Weights of a small transformer language model.
Size: 6 heads of 32 (2 for keys and values), MLP 768 SwiGLU.
Architecture: RMSNorm before each block, rotary positions, no biases in attention or MLP, untied embeddings.
Training: a variant of Adam for these matrices, 199M tokens, 6067 steps.
Each number is 128 + 24 x the weight over the matrix's rms, rounded and kept within 0 to 255. Layers, rows and columns count from 0. Numbers have three digits each.

# layer 4 MLP down, 192x768, rms 0.106, rows 0-191, columns 736-767
087128156108141142105098113143128108147124118135108094084145134146056120132105142095113124102076
111131131104123142118120143141094126147124131129085132101160135143135127113122128097132163137111
151110085106122176132130190153140100132106101128159151105131153141132118145093111166146119140152
105145125128143152135146126095112182146159115146096193129101156130075146148135116174106107155129
107090129106131121173109182112144152169125128137127092105105122138131125135093101095156097140097
106101132109143161145114152105123109140154143157148112154134116144162117130137124190127126119114
131121092122145133138112122120115145150112167141137099128160104074111092138128150092120102142149
103135145136154123127105128131115170119128130154131152097102127113112125114138133116136142113141
139132113083131090112149155114167148147155150109107158144107121109125150132123093134113113097143
164150129076143142122136140130129142127128139136135141113121139091131121146107151165140156133116
188119098152117118134091100137108132149186122151134134110117132154156132112153084119126141123103
126120119126146178129179127119168087131161154173134123089127174117150137138121108120093139147115
130089161148185124135119128131136134101135106112131120106133153137082111113155148107141123113142
030146130155132106142100119128115125147144133131130115126111112114115111110147146132115143156133
133132110130151142171104101116130153099133130189107127158117141161146141077161101138127126123120
134096161133158114137133117101144149115109116144083087154111101112127106119122101099090120110112
114106153136146191122185149147102141107122121153138099149144112141163117120103129128125136127148
137128166114125124086143096171142143130109081153160134127165146103098125109113122182131111108165
135094116105134143107086140138142093147094113132132116134109107108137143121166153129094129110146
126101120133154127123092152162160100180145135105145123139127122074131131136116124123143110113138
134148164108154093141109085099148097156120154181178121151140120096164138123134165148110131139171
124141118133171133149103093091170143113122150086106105124121100087135164140165148100165131136127
128105115133118105148128110132105132114135125125150129131125144091093150127075146137120110106142
113126131134172118121141156150117093115141121104138100151133107109141156110093128133132137140105
132077110135121146131143143126158140148133140134141122111081111116165092128142162125094158117125
145107146108113130149127155117114145148150137110127135165148151103106154141114134159152123136124
156176114135114130104147093120155163100131112168090130163145133121110099065112145120137148109153
129138158117163111136143107102117118166172115103116095077102122098125172180147099100107116126122
186169117116110089127143102120126146129117087143134114126135133145173119141107128122120125109168
163148130084141095126146138136157135124139161163181122154154170128123146131089160150138133114162
137178121151155136146127126156122114098138070157098124096116133133124129126083141119123152119128
120109140129145128113141114159105141151143166110100107178138107161095132098101127164151142120144
145108136127153169156172094169175123127095124136166154090164136132149150151135115139124127131107
099119152135138116119160098123142116104090149138106113163100142097122131119143134123104075146137
129107111101132126113139129130139178078136157103120106089102138153150121118090122160147132129148
133131093139084107127118126106092117090121152121103141112127123128141113101114111113118098152136
133114124135091123127162130147121127109150115118168148171122145144117111104108135123107148117112
119102115125086118153110153108140137145121121127132140106147131131124154119161124122157125111124
141124111102123138113136095107105082112115124098139096096127086087128148111121159134085144102138
132163103155104102132109132142133105123118115155121120121130142097108135135138119135113115106130
108114144131176116120086118142120114103145128122104127146151143136101166092157151147123106121128
080120137176134117095136101121137142140107164125136156131132126109130162110146140140152139145143
123073145185112123119131108099122136144140137146100111143114120098128085122138165101103141168121
164149173128178148134152192139112126123118114090143144117133142117125145143141101137108158109123
146139128151151153178109141124115134088150125175114122213160132142090136112152123119103132103105
112114115139140098129131118123137135110120135094153164105121154176158129079116143102189073121133
115128112055139121130132181094114105100097130114117113129124114116105136125129127120145151115150
113128124100112159122174089152158128126121115136165092141150104133117134141116107136142141130081
138129100107118145123135184145149101110115120071127168119112123148166106131169122148110139145123
131121156159092120091109123160143171122125138168149123121127087127136142130127127128135152132131
146121092124156113139128157113128118112164124129119104114133114162163112137124102098128129110110
143103090114137096175125115144145102151109157125110166151155130125108138134168107078118098138116
126099169130134115094162099126154147103140106095141144106140130116118102178139108139117186130064
135094104159091147162086175131128144140122135118144135147094164142136126135115120109139108135160
124133114100134117129143089125139126139121094118111105112121114128154117141117115097106139114132
156153152133146099110097151141134134126125098087137145104158120160115141130138136129132148143128
105124109102133112129089147122102133126126153148152122127162133119143149127112124122124122097161
149132129115100123134131139127120110127104127133143153080144130116139104124109140130128139139126
122127151136141146170112110117152132070098121158128140098096151131116113119116107193124113158127
145125122120139124103120158142136127117115148160140116152130118125118114126113109130163123126175
125093144137119088120179139141128128095110148124140114184113080126146098134150118142121125060077
102090167163114120161160175101156090135150094127109107123120150137187132096131131115135136106142
147098145114148119105142123095147141125118172165139109135069160158128112165114104139122127140134
122187128125169108098138132090137116164158157140154126107103107146123136168128108137099131117135
104114140142106121144096080107147121104132151136119117098142112144138095172116139124086160149125
129148097140116137149105146143142146146154089085107138123109094100138140128113101140143148126097
140133092126129142146136087129122121118086111103149159143093092083106152165160134134080171122134
117132149109096114131157129122130129124128153122139122130155138132156129132148081145134134142175
104167122112169088192131122124146152105162120114087142156091120134135119167149117127115138156146
134140109131117090129124130143163095118124107065113102117128158136131148128111118124118111098106
079148164148151117097148124151222099114243122172136114125255122043143171146167090127144233109126
086118129128124111098134103145106117123128079123111135114158104102105122103120135132092100093144
145150112109142151171121148123126151110139135118109116131113143142109099149120143101114128134124
143127119106157125148106173154082157152153145098178123118175096099133133128169092088103169116167
091118131128111168077126077121138145141109162099113128172137121078143136112118182117128162114096
136108132144148104122112145116090159178147085150115118137106159110104139137137117148158103149089
122123145128135131153110136166109107128100100122124155149139144103129096112119135143124111159124
118128095108159135116124131131111115170123123151118143109113146126148153107083132137122127086101
155139127112102114118135112096121100154194135127140101128064152142108104177136109162149146108133
114137108140140134154123144106126075113100161149130122122096105154146149091126084128160122155100
127135145139154157192126160128133139130112103128133116147116150131144157135135151159168125124118
135138125130181102148097149151118075094123097145107119129124165133119143135142117141153151117104
090128137115078118132171115131114141149107123149122131096139127112130134135108169128115156108108
150139113103111155089130124148166120155130162150130130136091150105110150110144135120144129109135
140127130124097087103117128154110081082152116081122066173122148168144113116119137108164115135168
139082149113141122142130108085122144096106065113130139118129119105117147119109140124107129117091
106110105155155122117160104099136113121136178147115098162092113101151148130138121127107160133128
128118115171120113125141118112139134151107129138123084115142130131148133154137147155143146124139
122124129155128152117136159102064120140102149127115134124137141111106115120135091126125127115135
087089166085148160099148097105085113136106127096137153121123118140169167101144168078167119126124
140098123142148118133100083156078127114139155121141133140157141159104139141139123169182123122149
126127137111121129106103118128133138078132142109115127112102146136146119124111173099119100126097
100133130159152142165127111089138158115195104128100173129213152108096149086099115153188146146078
132101127142162129148141124129169123128114129149175168123127112122108148121138091132187143086073
135169170101136108136128106143165142132122125147098134143141142150107143114140121164089124201163
134079142192149163136123145097134135104139132169087161137106086120162093115143131099102116109133
140156126119113136124139086121125109138129103099142129097127149144157084058141142113166125085108
165130085138143135132147091114120128134117164139121116164112113124149126118137107088158092068113
134123161090138167092156127130139168100126137111150102128114137107156144141154094132115134127091
136142112125113128115118107122151125097117150151133166129105140114113118147145105110106114112127
110132148136140144082129107106114153136136162118097119161147110110125124102113153137116160168150
143153120126117092124158112169126141112105162130108104117130124130107136129107143164098111112151
116090128117090170136153092178073167107159167130154134125132109154137140138073124165185137140136
117113145157158123128159106118162117130160075144150139099119133120133137142130120173111157110143
090113143166115134165116139121125123111142138168128162162173157133127070123148144109078107148119
097128121147131102123112124125141117140139139094083139131125148118126125153141154124130117146127
113086120194116081080149032074150115147102172186107160154102197078101092111115164125086055100140
141096113123157126154102095131151152094163123121117144143146149132140140118132124098129073129115
136145151149113140128124167171124116151137121142123109149134124110163114086127115169123093128146
157149072169111125133125150115082125133111123139171112159091093126173129137113164118141119119087
141105130132157119122087148105156141128140176120122110150125133138122131133125141108128164115102
144158163116114138119139139142103126114132130138105151104166128094122133146100122119072087104188
094122129162161152120119098104134115136102149114146138135108099155113195121104117104158135152129
137136107139121089101105137113067120085130114112106103139098155122132143136162126126119110103097
119137112124123063114107123121168114152115142092106103153143083122096113118139142115139138135149
115126109118104076122069116136134134113127129132154148163171101211146130114127157132117150156084
138113099134119134101098138103164149140095137137102127069121089069085147170143091161122153103087
102133098132160146121093149159102140137124113127110147126154153169139121126159130137115133160157
138146124112120111164136152134119127126159160107134137151168093090147145111148127134110173161162
159108102127117147143140146116110102120138137127148147117130116177115122065105123147159135117109
147152107107119176110121124150131163126153117117100091168148161159113153099112114146136119158171
087115126139144128097094088159127142166138103089118128163126107115142146130127116118124125175098
163079121093127097136134118109114130144124118137177083117135127119119134150174148077126147110130
116137136172103124146167104131151121165135118151120138138115119151117130134116145155142078150173
136163109147098166172122140127101129133140135133098100133121128174085138122084108104087099073100
140123147140113115138168152121143089082116119148088121135108130183133124135111135131130099143148
165148146130162124115126091167131137143134164134104135132109112107109140146143118151112106123155
135156144126104115075140120122126132149114123134160074131129143117120116133124125095104128149169
133160186117107098096100154135085129197146124162106144146138165171102140109095136124118086186133
101137107131130101108093132115114122155086150112121115137117082118100149132146093150179131143150
096176145167138119086107107127151134148145135130134098090121129115141087124145140150105104114128
111160127107126156114102154155139170110117107096156080124113133117166111104128153119171111118126
143098109146127116136141126124118111121100091154104156145121122135114136098131094142160153144102
139098139112119144130143096173108150150118115150119135112134121124133138180142144128097125116126
143138140090106084112122102124142127154127134100148118120100127141143135114134102134137132158156
112159119091129127105133141132116119131133155102078125097123061155128140139135133156119134125093
126097118169096147128112131128148125165125122146135137145110078125146114110135153187143136154090
131105116143115164161167151131139154086103136121115139136149154107111115139125150140162131174147
118153109120147127117127099155098095097153110136112123100154130116106144161121120081163146140126
105138140107115144154101118120131152093133140160131144148124133131117111160081138120111131153136
115123100113110076137151163136120120087132094079166146115167163123129107145107114126101114088135
126149127159093126105146142164129138155150140090124121170119118137121101123117122145142074136124
180090076133128102071083144153159160173128089092079133127120100118116118191139133102095144095159
123155116155082125133113120133088144153128100137135139149121118104120118139111124093119100121076
125102150077123132141105133128097145091151128159148110102135102128144144129114107147110136160115
150153131118092097149102093138143146122123069136152135130152124099145138120154148157073138116133
170133159128152161130132062090131121142169137119135139126162135114132126115129131135175106101125
097109098144108103137129107105129126171152125157138124120127132116116119105135139145094134147160
125149158125147108138104120136115147134147117110185151120114126153170132129111122153113054061123
117111143120139094097112153149080137131151085173101091141150141143163100102134154109126109103143
119165070170094122088186129134093108133157083126144169098183123124113130167221085141113226139191
133138075117161143095136135153103183163115128110133137111108129139116120165140195119122119119114
150131155076118148103100111151119135146134122115148119119100120126133178138152147129133140129154
142139128136130146114129133102088104119137125141119146127136139101133112119156170150135115164133
152113096150113110156111107121132160126138140126137115133129132151165105145144124142128108118108
125111145098144117115151120130074147156105119106151145132115151180129097110099153118121164125108
143185142132087181131149145127119087109100150081127099108151188132140149125115155120102104154133
130174096137119096142150120153134160139138120075109113103129087108156131118125112127142141111122
140138131161106093115112085138140093097136117118081117133135113160120138128134112150106099098128
155116110163107193134125144140120130135098113132144119104154113160154129102099144117141112101144
115115150129125120138165137131130154140109114119150126121135152098158124156122161132131125103054
122150118112118125144149129120069110135191133142121115139136121102145130098134147124096116106134
133115122143148178094137105151122109127128150098147127116110096161122112159126138134180173111068
118120127112124113142107130124170101136144105147161145129132085111099119105113157121116134132146
096101123141143085145144141118158131133145114161098124108121117125095162105104120112151133080139
133116133133100148121136140129137100104160120085089121105124135112127152135120136145130148147165
161118133117113115130155154152104119129105100122091111116098122103108179113144119089175155072126
090142125099112158149112131129163174129075144123095117161124128141149113162130145165114106158130
105160139116113108091124126134120072129180164132105135143132116131111156114126115102097156116175
117144116133142116112133166076131096128121134101130128092147182123159159068162131114135131136149
137107128104131127105142108129135073111092173102169121123153186083127110136162064131126166147166
178147231163255130177113137194022196055191027036145255114147214078069065217078191078159116174045
109098107137100091125135130140139144106124135112128123154115071112120139107147111087122081130125
148140127135126138118171109113106124118129103131117135128103117161122132168158144121110137161058
097132186103131161118124117119133130108124114106131165124145157118137107120098085142125095073174
153106106114097140176112115151141131151148148081169144189129136108130068103134106118118150154152
091092124104124146176142200121142115105106119082124099115128161105093101141105155127138156148176
123152143139157109124137128132143091123135143150152131100104155136132121120136083136116113152110
148111105151105087124107097126147100124077140140131104121125170116167112184119143095109168099175
121137147123113156083087121127135131114143124137100143152127106138114140104119129153147157119140
096163123104130166121102125143138118107144131106127145120118111118127151123157111127163140119122
142180145118155142127138133165100123096139124159135114149120128124125139108110085100135158161124
132138157080133114151173116154146147136127151128147129107139126132100128117140093088124132120147
136129152110110157140113160141109121136181103142133133159155092112090109165136140137116092138126
138099137164123151139105125121123112134151139118147132126129156127152121129158168147095110127160
122124144106179111124106116110120129130170154090113137124157146130118113134130098114087147133151
067109133097145087149114137089145112102094122131156086136115074132161163106044144128112097171093
121095106133129146113128113103113151150129140125140127110137152114117148138070120135100159117120
142127084122172132128082149162130138095115129151124128116091175109111095096118100124082094134103
111160127152130110115114113138175134162142124135129144083108134133108093190072154143126135098119
142145151101096153112111135147135138114119112086106134136135148126122137128097117122103076086095
152149104168143125149129113171110105100126114160161115090107121108101139164113152113121113109102